Weights of a small transformer language model: 4 heads of 64 (2 for keys and values), MLP 704 SwiGLU.
Each number is 128 + 32 x the weight over its row's rms, rounded and kept within 0 to 255. Layers, rows and columns count from 0. Numbers have three digits each. The size before them is the row's rms in percent of the matrix's.

# down: layer 4 MLP down (transposed), 704x256, rms 0.109, rows 333-363, columns 64-127
# gate: layer 4 MLP gate, 704x256, rms 0.186, rows 334-364, columns 64-127
# up: layer 4 MLP up, 704x256, rms 0.188, rows 334-364, columns 64-127
down333 099:070150105137104137173122149155155133136125151124150132139194186155128120121125158090122083105097115138094162116094141124118082073084137125130131145087117136188152142145137126146159144144120119
gate334 103:124215118108122050109121107138157124159181143123072168105149153097093132104133164146153107128088141141144135157095100134179156145127090147203088110168148165096113130101141113104106145111082134
up334 099:188138152099128139163121067116177183115163147086133132125121113111099132142109157074103049111136110141109171074067139112166131166089112118143174143145120134149080176104134097187081121162149163
down334 094:113098179166124167074050184103118125185118092120159117150120172149084175130088107134101156145119172143185108105071154156129148154119155128127189117130188142164154113150094174153110118119145129
gate335 101:080084149116109122118128124112118113074141049162116145099121168112117214063149120119153061132127147149125099114042142122148072099181119139117195126117158202085141145167212083123135173180081130
up335 107:157093142037096104144118143134115088115183045136059115161132104084116138112083086160128093119128185100191073126089113130086122150179174120132156172071082134104143120166137122069074116168145102
down335 102:135110133064097080090082084095128163066123109087138122119193135165155154176092161121156104149147164092160115168062111139082135124173087087086084154092155144161102122152124115096136102138175116
gate336 093:070131143114089083112155051125113158141145078094104095107089141130147116118100130120141128203085130149089149094193176130128149095124177121119134067147137100117197098131127165167135190121105084
up336 098:096102068150113111147088156146125100130190117093131098082174133174118112077126196120149128198095060163146118132075149164092123129124118134169104134089204163064142126119193048150126125171170080
down336 100:149143144137064141099132137142146160104145089126146151089158159090115088146119138102133154175115144154122138116111199137134055121097143123107121112082142094084110129101099046139114172198029151
gate337 101:140118135138128152123143146126121059132133119079086102094113137022127151119145188093122102147165191135118120086147131142042119107086122062143102177141136112128146102154097135112116135148111140
up337 099:151101098142130101131126117121109126140172110099159144177141071104138130112121135126126190093098128159106121149182134140090124099147126082141160096139131087156132147143158208157102164107120084
down337 101:140137093161112149155107122127168113144142082142136113193121191144157067132158084130090097164157214131138110129098154132179171081144095129152091063124123196115167189137133115069095070197131134
gate338 101:122110086147188076153110133102075142069155176088120150128106109141105127137116115092145165050140141131172103163130068174100153070156101125153148146092105175080159124139139158148111117141134146
up338 096:179104131104148080148127140115121145098121137160148141163135114158128149086131119089185183114154126187114122122132068138160154153132128116129127094090161166190130098130132157142100119083162123
down338 099:105175101159117135132144103152127112181100126211069194095073181113117077106130152116140119154141102088121068080119153104135130153099178082140068134134185100154086066129095127145135155111112150
gate339 107:102160082104115188117060081101137130095058150161144138078074070179087130130114125137153109123127141130086115117135094167097126113078143124093101176089131145122142149122161094150086126112171138
up339 098:156126150186126153117135173118131172058155162188160106111149092191129137157144169064105165098115185157137109157136139116165128074193129227136134111130182084099119160134154144113097097108082146
down339 102:154071141100197172128161156140083065106108164132110065061138109148132187142087100150058143162124080147083201147077151124142100134103150126061092179116088129121097140127119136084125138103127081
gate340 095:148107105092152107150128136133076113155117139139125117103096115137141120165187180110152158114105086149136185175135138072155135132170195152184145118086112116062079143169140133158149136164121141
up340 096:151118105097103083120125085115106130152140092140120151073164130108135140156101150096139168182155094075166102135146107141174137145101117174159078114088164097121110124161132122150110094154097156
down340 092:089134121133143102147159150178095083132122122101143160099087089178063114190109097124138115164155109131131110125104172103089120139116137137155042123093135159184106126130126150139159110109145139
gate341 094:066145109112088078161156120183158199131176143110150116075098133129102137180079063150170132077101150132105115095147147171115050115108118114137098146121067129080123046084127124127187105160174129
up341 091:148105103110090174129136128098102169135139120132156155071126110147112105126153199156171115079159109086162134169103063141136163162062094097098073140097133123106141113135156092164121178143148163
down341 098:154136167106145050146175091143138104142088129114124152091083119109081085146141152154083156126089103111159135061139186152120092077102150156116085091187123142097134159152177204141074147186167144
gate342 097:117119117162149147176130112114177136129110079109110163123108128128175133111105139128096147150124132111093149148130158052110141122125123113157130120110133126101091122148100112115076064189065126
up342 093:130121154077067073120081145154091164141179130114135107160140125129125114181107168144090113105124150155046155080149122197134151094117153088075108128127124075153191179131147102104120132108111156
down342 097:087141131104111142136145131087111106105177136186097107183124066198150115164147099150141095159152107109046110097117104096122156126132155110083163214127120108149118081171154159173167131142081114
gate343 102:116160135128187138129169140112168144164091125132113102171144107155156105137211149161147154152142108162170145124161125121129149140092126083119099125180126110090168113195139139130123146164171154
up343 098:148141129112092114190147140117127091122134074181098079202177173159132107109157156131176153149137111071144112089119123154054149122120111136139154120178152101176142153122133165099183131114146113
down343 097:059160174134089126184138161138127140196051102149169157173177123117110107157155133142129116170159108110108149059128123138129144145170125113080159120116093137128132102107154177099156129050126114
gate344 101:188123186075104167136137115098090156097116186095089118150169155113138168133149081075131166096130157133127188120058148127156119100167114130155081108151101140105119106136125145117116105134113121
up344 101:163089047169124112147129121138053134121114164164166123111150228127141154125091152147125144177128143137139115119126110116077117166121127116079115153146135189175055108197199091220117153138099122
down344 100:124122164182156123124121098125142132102109148137109119165182099132040129121078094174133148122113148131124162139176152123099099158109124091111112153094091198132103129112109136160120194136159092
gate345 096:133090155108160132103119166164175144097151125064066154150144120117158136112119122138129099170189101076134133082144071082191074112133120046114080139088117138115148134186251146112180123115092146
up345 095:081076160140161137154149144052113099156141147171088123156142140160153093146120211160118147120173081130151116086152133185129175098104106158112168100139079112128112206112115123143172133156143129
down345 096:130112136140145151157057084097130101183054129087148119161139172122103086183122144100138159109092109146106120082166113144122150152172073179161092190148178133087131168088031112161111140161146145
gate346 099:118094130147091105079128108125106072152135125074170131116161178178131097142135108165173134129096148113145155108191167150169126148143101139128069132094076172157058153131136131149129086140153100
up346 099:113113101130095064141101147100104147094126144127082051156117134135083144157181151156143105096139095109200194147147131146108160130188046110107145128096132099143132107116180131134151104130171162
down346 103:076097174112096099141093172128099146068062121142150143161115151189157099133117143153117137186102174155111105173145158150077099125181140087112155109150078056127129138103139156144100123153185166
gate347 089:120122159053100073166135088099115157146095107101150152133135165123048153145137148062132099071100108127100108125128108129153135100086063085114090140100133115072095170129139145186117168128142115
up347 091:161152158151126116132170114133123146171131115109156121161112106151084154203110132117146084074129124178106228118135150138145144122075087159116115096162178031099101150132090077164180147115108092
down347 094:124197110065088082148119098121117136102093118091154119177143166186127128132137102130138121187100152102136124103109126134159123072132137128097130075166127073074127073121087112144117180185118132
gate348 097:125093181136106062176181081149080112138114183136135160180127153187153061106155154109120121137168212066097146137147139116107109146104114078171091170112164171131123147127134098120108121134095121
up348 100:082103145049152159185195121135100114129150169176141131125164163169137132129107123099072158123170127149192103167152156095112172147150145151132150125185133117135127109142132078174121072168085090
down348 104:149134160107154103131117187034092122174111187159098157120120151146151150218085158113142119130148143142136116069149093154118135100153171158083114068149106140115183147123222146138190075087142074
gate349 091:142146201125127121114133115129068137112139117151157139177094117112105088167143157171139130114173121149186094105106112107117162129156179114120075138091112156153134120108149165166124057081089105
up349 096:124142110112113133101113141134128110159121096184190155081109180154148173078159183080155121094148133074090110144101226150106082137179059191103185088110120179120126148174144168141096142108120118
down349 106:160078158093126177120117117153128114122103163169139178128086061134170170163156145133117169120140108067145145088158161141140127121174121068162065165170108153127149153177186109126142150131104122
gate350 103:091114166073081142177144166171171126085181080099098157166140135056136164171117152076181143059127103092173119104132131121069066086130131135146122059116177116163160156134127165112134099150133149
up350 101:118113117132120152181112136153113132091147141155113118095101177132139108107085115194107094141144134060176115059174077207105139104109171156244104178129142132112103126112172134140094116157163155
down350 102:120109111101097133142141181145110138123174109115036100119111108139174117144102151141087102095115119126119176126127186135173096154171153176128025151129133164135136096141121161103100125114094153
gate351 099:136102123101108090089160084127133163099125166171105171134119085149153130178110123099131163173111126071071165129155125143128098127119135144082181110103142140141113125130115121066101095143138142
up351 104:090106132123130087084114069108146145085166120194179155119070078099138131076138157157148179146127108151119129066145109106112127105125174166139123136154196122150164107161127114112164141109173138
down351 099:114093156153123109103162114124153198113123115121133165161081092082154101100084139150178128144133073173128142099152154119166109156161064119108131118134180111129149176137140160188135111118159131
gate352 106:160128079107094134116133139155121101149138165114150120129153106172074116102118119084141104071145086102170089149127128126110078108108174142159136134141090076135069108141110149111100156089114191
up352 106:137124191110129149104086099141057129109127143193084122063249083125050173124074107109153147132165076101101078098101151087115154152176142139106148126171097160124127128086141140117032090131091090
down352 105:152097135183077105133116162121135109181133071104122139131132099134156159108121094198151102107124133155154132144160151123121111136148159079149094123098132108107129129202126082142127129189133107
gate353 105:138116144128160078124126144141170151156129108134079131091146100085141099147127112097130123137174159135102142155131091125098173170207161139158129092173070147135099122158146132157166072123106132
up353 102:053086162129085132116112159073152101098076143108117128160107100130172123134138255142128077121156175148145135114080150136162116162140109149097133168123058122086091125185094125082105147125165162
down353 104:131103100160129145142083121079140119111180129070085099104108107141126112154091158126118142132135105174130123106131209115111100138178138127135153149134182148102104101090167142094185158137209164
gate354 099:198130106121154038113107167138106110092178095103143128132129155111147099125109143094101130087090097147122109123130138146154097143096129197159190172136142155116153167167129121147162068113081115
up354 102:178145129131177147132208081127056145122149132147153152119117093157156129124119147118152099059077143072089122137150150154138157145098126116122154121134084108132102090124140113142100156137184139
down354 100:123161137150173114073135162157100148153145150102116176131160144109074099188141144140148094089097133110076126112123128171111135128151148133146097133103095114210121160118156068154143171107139153
gate355 100:120149160136140096080137102136134067092158137097125107121148089120123136122132098096124095133114136130159109063120105129140170142126113134087119115103133123081097089120119235136148064078127154
up355 099:174111119115132110124142162153148106156078135116126194115164132155101087187175111120157114152141129099092129167178140117135170086142154119136083167063119126163093133114144080108171123088204105
down355 100:116061214161088085172134139092104153090044089108181136131138225105153125151081106082148138140131129134133116161181145155079151119104134124114153171134119208087080146137129133151125111111064180
gate356 096:180086106117216164148137099120142115159166092105169103143054096134098117179106100138080101123132084136103191119107135134140157094132160125157119147133137218092144154159093139123147068156140148
up356 095:153096146079100121179135087181171160121108128156178160086130069135167125145022097062196119140127071146158090162141105172119170113086098087150097098112107117091153149102149095126132136169160129
down356 099:201133117084121111114120080148126138160168088091132123131099135132099183168123181123124111134099150114164138197092099112112129099152109095094164163108111141171091143086068059144125092117151125
gate357 100:138133065165125089114123119132121134123143094123142133079074191060148134185112097053139115175114107103183084132164131092134114182168160171103130101084120132114128198135114154125173121144111134
up357 099:145167138104085128102171123153117189086167087169147141125112096131093087114064101142135129125128101113121092156099135064127129122105146076184170073136151143142127179153169079027143097150148068
down357 103:145142134105115157082121064114130176208151133107125122207134058112092110133133179126108143079067081165128155125173117179157134105132142151159149142136128185092130099076143196163165102121121102
gate358 102:135148076117110134137143109151111141110173109084156148156125127172136061092140104099152120122126122095096081130178125146080095061103126109175111113171139150173101113139188129139140157122131154
up358 101:172193104127160100100109142178190111113211098129116103115100095115196093120146145165088084157129067116137146151151105146124158080133140197157136152119171096171108069145117107153151156111177140
down358 085:164153106141155109112111117076088174099152170127110106104124163142142112124056127160111129109123105114174151115187131163105119105125126149118173148168133115132106138155074074110122093098084178
gate359 099:123125108130118081117099173146124091107102116069164115039127117068093039134150156095053099155085074063132164126150121109128135041137131099111136125130155125128135175100135129111181165107108168
up359 097:079108133120184103097133126128149155144066128083127087153120081131071055122170069163159103108130117149106162129141163100116097170134166130090087155166087183148153091210153194144187139079161117
down359 105:141054109163171095051110201130130076107146116140098083123112153096174133078116137147144125103158123148203128146150091112133130111131099115141119163155119185099134105208093123134125084124103155
gate360 088:106159113110072134158195098086065145124119055147118116129131113175133150078167149153142141154132158103133181164105147153132111107140179120095127153160163121117154090184164133216211063094142122
up360 092:094151138124043103145095190122094176101089073115103156170159108140140129122115113108072088092186117090109156067134148105136124148140098156094176153134063076171155146106122162101141155135082152
down360 092:102151124093115112110113168151162120110144104125112135141155100152193134151133130052162162165118087105135158145132113108159063093107126084155217158141086138120098114142142086128126092104082161
gate361 093:140120102107150201103148127116110115073125135140142166137145108103124178168107197062159145124093207181140138101157146140064197097114134104137146113085144122133127141183129047144096088112167125
up361 092:095142102103160138086155165123111103154155081173154105115163120117132125156134111058111175123136175181197114163160123148130166105147091192121144079182125057098051171163107142172142105106085158
down361 094:107154073098152079104076083170148099100108126128105126143123119142160134091125171098172103132134118102083094109083107146117124161113149103111173201078152081171103143154152145167094093114115081
gate362 103:086165141042098148116102125135200118111086103122108155073125170162111125072180128140087123093132164132123158116166131078110128056150163124169150157143098121109087138141128126107093128123082127
up362 105:115109092108065187109183116178126116116110129169097129147161122169130079139157121120135116086090054110097175111087098145143125118176067143149107135059056133122131173185103122184080154144178122
down362 111:059134118122150186169102163139060137103082093087096109157171093135035164139162083155205104144137154162109111135087143103177111138133110133122130131075131165127170142133094088138077113116151064
gate363 102:085148154123118135088169154133129127154125103096139168127093084121095068144174190095114132190112163054106154109124129194117049081130175167100124113177096130088156149130142109150110195160116117
up363 100:107161133123124150052108119120135141083098083106147098155170104154119103098169145114105137159172170137134115083147182156134137089130093152161205125140132158179089109117110117137147123080168157
down363 095:135131138141110148107122126105112169147089117073146155147171139214130099114162113132128158149097122118163089176161127113120137137133171154114087123112124145137097141121144107118186121150085078
gate364 105:195111087154125080129141108122140221128163049126095124102175095098114174120126111137137141184134183125064158142151129070156139099148153103117090125220158202130134048133130146153118153168083147
up364 109:150147086129093149127133089125102171145082116140116103123101153136113157143068191157163147116149160145158113168149089112182072144143166142082163130152140157111120099105159139150089115077099165